{"num_hidden_layers": 16, "hidden_size": 320, "num_attention_heads": 10, "num_key_value_heads": 2, "head_dim": 32, "intermediate_size": 1280, "vocab_size": 3895, "hidden_act": "squared_relu", "norm": "rmsnorm", "norm_place": "pre", "norm_eps": 1e-05, "positions": "rope", "rope_theta": 10000.0, "rope_fraction": 1.0, "qk_norm": true, "attn_scale": 0.177, "bias": "none", "tie_word_embeddings": false, "parallel_block": false, "init": "uniform", "init_std_qkv": 0.0247, "init_std_o": 0.0, "init_std_up": 0.0247, "init_std_down": 0.0, "optimizer": "muon_variant", "learning_rate": 0.0204, "beta1": 0.95, "weight_decay": 0.02, "lr_head": 0.0106, "warmup_steps": 80, "schedule": "cos", "final_lr_fraction": 0.0, "batch_tokens": 262144, "max_seq_len": 256, "doc_mask": true, "train_tokens": 910400000, "max_steps": 3473, "dataset": "wikipedia_en"}
Each number is 128 + 24 x the weight over its row's rms, rounded and kept within 0 to 255. Layers, rows and columns count from 0. Numbers have three digits each. The size before them is the row's rms in percent of the matrix's.

# down: layer 12 MLP down (transposed), 1280x320, rms 0.0456, rows 1196-1233, columns 0-79
# up: layer 12 MLP up, 1280x320, rms 0.179, rows 1197-1234, columns 0-79
down1196 099:081105149141149146140106115135131098085129096109111133175097084120098129107081128136129152138120133111114100122125122117126166123118140109114160143102168118155132116107116127148149175167135107107113157104132170073138134157113165168125098165
up1197 103:082105171145139145112118113100133155163086120147091158091169128113158134127055141138123108091175135125165117150101095109105113153175108125160132121142099157141106123140095134140141128076117134135117151174107149112146129149132131138140107107
down1197 100:120103063113125135123107097146095124157091119132113142145135127136106086126092098117094121159145098146092079136125133108139115116128149120131125129133090127100124155130144088131147124094098131172138168146118115133110155158164109111101143140
up1198 098:100108131089116137116168109124121161150115121100150117130101142104176139093157103164121119110099099077133128105118130112149137096112116084127117161142132116134108116134137141106139161147135092153162127142129195151132118087114103146112096111
down1198 098:154082073093149102181147120120150138142119118125106076113128172150068155093134146147108112088117092112138117153130136148100142098107136125157138099127129106086138072126138181110093146094132134147141130110129166179150145147140103148099127148
up1199 103:122178113173085109161121170097145117141127100125086127120134132117111125109129131093102112151132142141114155101113143148133091122128133150114152107125151122121120133099102122135099093140068113120120144130139135102121074093124172157084146123
down1199 102:064108099129127146083116126095153106139084176124150151129147122160127139110160133106151137113136171148118157107132135122164136099124133147133170104082112145119124098125074115169150118129166119151103149130135104126103105107105105161159126114
up1200 109:163150134122136154136157106114120104162127127126111124125116141135097116110121115118128131104137133126144106144120131109167081163118097132094094121122129132132143132057132138108182141095127125117168143150142147118097138143169132144097139074
down1200 108:122129179138134116092093156124157158106161074126136113117177155120141121093107132096151084095109098136151114085102109120126123149092130134130139111109109123136147151146109139135107101116126165158113149157121134152156169105147160164120135108
up1201 097:135126097081116138109102144106150118132077151134118105120138093117143082129150117077175068134132154111125177136125137150140095162147088127080119160149128114117120123130121129135086110146112138120091112152150132103111127130073127092125161126
down1201 099:108141137135133114139026114155129119114071127130105156169134132101126165130140104113124129124123162133098145137125123132108117144137139067137128179125096083139116132093136118174109140135136101139132133124151162153147174138123179095112144136
up1202 094:140128115121160130107110131081097137138120186156173165112119125127113135124139124168107145175112122175145114078111150099113103136127100086121134145127138115117099131098123157126133133154125114128084132111130104092122140153110131070142103126
down1202 094:125168117119126157121116115110151134106106155107145134142163110161102127143118089159105139110174162162188098111155117153129118116182156088107111177108103128139166155111128124130109132111111136152139132102099083146128148116142140101097127138
up1203 103:100089176082136145159140099137131154159108108162147152147131100076142105107103132137131132157106139165139104126144093127115124134134189121139173133127105130129173209132173115157136118140109103145154139109119173102117154117139140147161125132
down1203 102:147095160109127107121144133180119100121128120123148099123137129143147152104133124084122134130119143102159115109084135136104066103139143071157065101078146127134076146103159155148150159154140092152180094122129130129136113132175120152106154119
up1204 086:121110088114121183151123112140091131090140164078139077144143131146149152086185151118168151077113112147127172125160154162099115139166165111128111124122149129119103120110107100141141133170064163082103129116119122146114117144117085105173111156
down1204 093:108107097157086179158090106119118108080146152147132132146128113153112146143185148109146149109125138129184138120150150127117137142128129161112076132154136147160143136110098113113155159147148138054122107150149130105135087171128108114158115132
up1205 085:114132133169149135149183154124137147104129149097134095118123077149083124110127154098145120125117158105099121091183158125080136157127137153122175125122154141128108084203115114126091084149118109094098165109164157088114110130109097097131105177
down1205 092:109152105148111117118160129135105147087127172112139125138156128106084135165173110150107109113129121088102131149159157101095132128134165154136127136171165138153092130121182141099141147132133097126125124117151154075074138138149091132109145163
up1206 102:143117162169155143145095150097115146163106119180130117117145146122133142102139130109138086150116148145111156109141144108133140133113161130160137120169141131116122108103112097113094090113144175163136118101152162161143153152139140101132112147
down1206 104:143149121146089118163124104118111141120102129141140134095145146124156128160083109125129120130108109120156148103179149148073147186106133160150095105142150143126095132099132120161100121097104168083166098191124153132100116126141125133171123193
up1207 094:055097134111135079075114092077119141155079103131097130175126146091111135150119108088175134128121126126149118176153100131105104110145130094174123158138138145110100123145148145112131065141145081151133129116117128110096108146120153150139123133
down1207 102:146097192120160130155082116141142116133146104127172133096115108144116163130116126187148133150126156140124131114134110140112106117129115130121134116144120135158154117123107072151147081105164140091128142134142153107120110135103135143140125153
up1208 098:121111114172158137152144132162114134148153158137132119120135117118108100148103124155119076140154146125120106150101107152118118137117161064080089166169114170109159085190132129120077115135125122125118111129115105104170104097148104109137121187
down1208 098:111090141091123157106177124131126133117122161131117131100124153121149181153089083152089125110112177117088094106112134141091096114143139115119120135126079140078112106132130091070131136079145157141128120132129113107119135125137148160101122162
up1209 095:119145093104125146111104122112110132150072121146147128085126120113104142088136172135155110092120108155118116108143102159094151128129204110103101082121153115126144115149120126147155123140163148092101152114123113075155119056145180128086131125
down1209 095:095096119143120151119136110138075120153122126132145187122152147083095140113109142139130105119146139147166137168081121106137140122135119136130105079118120111143160085116128116141132103079143172123084113130178119133142116143132122124113130127
up1210 101:109144156132147165171118097132131147164129107119152124126135120157142124113121129107094106108144098174088125125147121150160104151131121116152150138139151178126118126156115154098159137138106132145124098109148109114127143112075149137161105104
down1210 100:173176136097125157127134094149095086136144124147112163133177131124098126097127166104139155100116104127140160126123148151122125133117131178166143181140093109102116100159122087096110110110112109113139088143091118133130121124144087126143162121
up1211 110:131129160134139145144110117150158064154146115099128157123176099123108168111146116139097111129089154110157112099162129102144160148136136151179097135158115103138133116090099096114114162156131115139126111121152105128077096158130153142109119125
down1211 103:131123130161134131149128122141134127156154128095136112134159173148142102102176132100000127124154109162086112121111113098140076122116133102177088131120156093101153118176156142144179105126125152126171103131109072149138132116121111094167135116
up1212 097:128072122086106152124155086176135118150139094075129130129084096111144127115095101119126058107130130123143130121141127122086107163145152157108128113137138113095151112128128093088075146100126115126154159161143146133150148144139128141120123116
down1212 096:132116115140140109115135159156116140128130165173116138128130128128133122074144133116131134151111110113129147103081132175124131104143131116106157130170106087125135132082134115123142118102146140128193137168132108146116179127125117127119122176
up1213 099:126123076143133142173081121148120134113104126151133161143135162126123068129118116104129142172116118158141071154116137108140113131171136157117167165170148123136131115145110138153090125108115159135129147106150116143101131127152140154171127117
down1213 104:155125170160139107079148122144108100132088080119145148127138116126169139129165097101182105110113132137152116105125141105163102130162152098080133141135097128150146142137131116158134159144166131162137157120139101158150143129125164119098124129
up1214 102:087144122122088179167099149138141171128090144153161161114115147135099075123141154142114112134127120091098127100135121115143129096141135135118129145147152127152117126127161091109165108142169160109107110109115101116104142145149120132124153130
down1214 100:139087137136079172138126163151141129140117147120106117107103140130064121176125122130159123106118105133156141099133141119154142129127122140092126108079138130106145108168161124119108109122152105111120133154113148076121143116142099123127106163
up1215 107:112158097108125140130166160157119123144138118146130080112114119141119167159125115101157144102134149168143115141139115075089125118097098116125145147113102085104092131152114119069124123117084114129164125116073122119131130129093155108116157154
down1215 104:076157153141127139132142153156159154101131113124103098125084154123108130123131101133125091098143100140103103156109125157119114147128099119112140117141140123093113122126141115158099148125150166117157106125166132103105122108133144158098113087
up1216 100:163124168145152132113156105148123094136089124121099180134148136160151111118119114143154110160114164113117102097169110133134144125143146120118123083133122114076146121102130110162103100153145141150127119137111135122132124112151090098132126135
down1216 103:124150114096129147137143139097129150097134136127127117114113136095094190158137121133116093124161171120147109142109124093142113105172144126155164116182113116094118136121092136109124138177104123158120117151174092128157111109181087137121119154
up1217 090:135106149124130127106160063160078144130129116159114115133112147143100112085118114087115143125140100146106110169172121146138118119136118137178154146145145125128120148148122138088130139154175157097113131152142161096125088111101097156131153102
down1217 093:133096162143121086095131114114134097125135157125145105110146145141086113087116141099119117129127123114141145135103140159113179129141119134118144133091127104148091137122184132121121119128128113126106110133150143132116116104113136132106118177
up1218 097:120106131108137136136155136091111095130122115179130124124164128128121109113155112149114106167199140155128168115159118117121087135174153110153166106125151112118121109167111148100130115127137120109104097139162089132088141146172111125144118132
down1218 095:116110118096132121123090138102122133092114133101153186160164112135117095128136136164119124176125143146109065129145093122081112093133124124111124136139167151124104112122123121110101164120127085149125087148158109131129129070130136118161168135
up1219 097:132105098122112100110141153113142129119133150187118091115126104154119139112144096145132121143104111143145120122070114079114159153123112137112089146128124077093156111142137108085125105158153111134108149142146135137141143120117128144113135179
down1219 097:121169136144101099114160133128127164123154118089154127110122119123125134129146160132131145103118151117159166155166104146137144088103089106149137110113130121112104134147133112122118136161110126148129104144107193094105125174130115107116129110
up1220 085:061137095113065132190129100193151147136123108113149107141139149119135126131124111127077158149099098097167138128121090124097100161145118139148113187126132160133144134134121105076123099129129079129110134099135129130116140133135152113087144103
down1220 095:133171130106148152115131142100150092108106112115109116124118112103116153063113104134175151112132124110144135168128165076133113150104129113144100103155099099183174150144104162110110146151156111126119142134152076129135159133122161156145126112
up1221 106:130134133138111153141132116147117097118152104115180145137152150153081156129168097149132147094113067107141140108088113121112086127174142106125097166119123097123107113137166145129171145147093161111102163093131137147136123103144131085155122167
down1221 103:134151157092103142154123141161099159107137163138179120108108140062135144110151150116102131136122146090147216117118163170124118157123140092119116173146103131130109172142116093147151127096153119149145125160167123086120085109133148140161130102
up1222 105:139118106131103109124153140112166112155099126160122164082160095155111126124169150083122109125082135170111177099118109106118107140089133138135152147095117145126159152096133166119117136156162148167126131148112136098124129105110137145128133111
down1222 101:113129097116087134117068135122137182129125131113113104169157139120145124124094156098104108155131134111118147144111122086089108148142102143143097159117107104108141139122116106121144135173101199115126139086080166149134107136069135086178145134
up1223 104:177111089124135114116135158145139131115116117153147101154155109111105085104131158094120121137143130132138143191143109106125103138100128154108126117111149121175083144156141076097142111137121127149119149112136120116132147151130135133105099133
down1223 102:137152157137120128164116119146112110155176173127135144152077119128117139153109114108109088117107106091134142168086152119124135095118141101140134117097098138096132139106102093110136099111142113136114094121161111111121136115143152125085100093
up1224 101:149146115175115122110144145132114156123147136115156115117146143141082133092112127163172146148112099163114146122147165125136150104139155116113141144108081082124118097125100157124138115150128132123136106128144136169090188141141114185122143110
down1224 104:139105076135102147150089104112154152087097114134150139105139114170104103147134147135120116143078156137137120109141097105181123151120143132116123132182175152115160155133097104106134134133130153100149137131152114157152142132120153125101134176
up1225 102:150136143103130094134111104140126141084101138162134119167164101177158080118146114185150129111113145090123128139104155123139063145123104106132107138151186164136130133090099105128079145130106132129138094074173180140128132173091080139163115156
down1225 102:127129114124116146160093098094136123144124187084109098129121121147116118142125161080152151142139108177142147143123148127141122153147147125123105149149054116108124151163109111096084121131117086098123158168143115121116144066106162096100151111
up1226 096:114095107100119123180135144123163125135127110121181098108109124170120146102083141088107132159171129146121101113121102163125114122198132111112136111127154113124141143160111120158161155121136119122152129072179091124161127140159096116139157139
down1226 097:160125144107122108142084149149149134134112142144163145090147138118110149115126096149143103126134126151135095154145129108168174149160137102106098152124119118110130138146132141149138141160119157135118117133148098117148144144110138139106128149
up1227 103:140137126102138136113099101122147116096109125158120111131156132167147125156136128089135114150146169129154139132133103117126128106150124119139144116134109151147119081150149151124131159118118124137127089086134089155157124178116152127138127151
down1227 105:143148122112129143153125113174106150131089142107187136120127129160116133106143150127124197113116093098126119107071098122143163107142159145134111152116143097154137120123150093140174109125123087134126145133119152156092109133111129158122138119
up1228 100:116124123115146141168099126161163119134136123125129139137138096117122096138133111121095133133131139166113175132147112107135109064088122152132103111150119150116130131151123151117107126127128114161114117130150148139150117157141102106096159132
down1228 100:107104128126123132113089126103146101110076125080086070136121128114137147124108140135102133094151091144164189149126181120113089161125133127158150116112149144148140151132123109114177186137139082168133102117098119121097153103102130122122131120
up1229 094:137127136122149123150152092133139133099090135112158145094129129100145128144189149091122095128120090148122124092110115127133145144153129143150134124143108148130178144093108121143126138174101130131129165165143120147148133122154109115084124118
down1229 095:172174112090141104140150111132105152159098121134106140144116167122092160120130129140138151130130162085145117123155125114117154102137136116120120098127099140126123138139136153125122135145148088138147130143090122141122098118143124159110143179
up1230 097:119142127104151143159125107121148122094110159139145158103101131136105132126157186102179139133109065137124095112146083142107149112147138105096136094174095073169121135120149141131152096110128134151122155201127114118147138129142103108112109126
down1230 098:098138095119121177111140143170122130129142121147104148081104133117109095135144112127101091130144131149160149110103157114119087138142117143126096113117158120136120127123115150139152159111099149156124140157105117109154128129146109163083108137
up1231 106:100119114113148113154105113099125108141094169137095124129173126133115108077124160130140125166143090136102121101122126121164121182122118144134158118126142145134189119141190138136141096163148150149138132105110134134106093101161155093173136124
down1231 099:151115100131099090130098117150150124114120119152098045119145087114110111086102142112171095150112073151076137167113076118146170107119127089128093115120145123126103154122096120128121104176136123119147117133146138180105132108128112112117138156
up1232 106:134132152096116143102095127111120129096163098131151125112086166118136183133124123119097121168142128149135144160112132125143136125112101114158165127094156150143103137152160137150161106119104151083156127136172101111150144170122102140105132134
down1232 104:141135139119154135132138133063152060113131106153112070139135191138131121134149142128140088136148129135130117127140126107115116113142087084150112132158103132123127150119166111106129119133149109141136111098143148141106083078086132117122132104
up1233 101:116135085116122156128109132131125141147091111157147106105137077132137114096108098140128191154098112153121152142109130115162164148135128149104122094107128128160130151122155072135120112122146161119112089107137103154126123135075129135096162118
down1233 096:129095120111144152099130125120147104142158125124099144112105099120168156123103130143140111139182097145113126156117074161143183110126182134151140137143104119121152156121104155162106069165172090142153138139119087140111131107201143128133124161
up1234 101:134143086124124132118143106123150081168171108134148159136106137119177123106152075137153161109142152105110128115134124125134153107149124144106101113179154122123146138093119158135132140141130089138131106150096177140174142163136089114134135136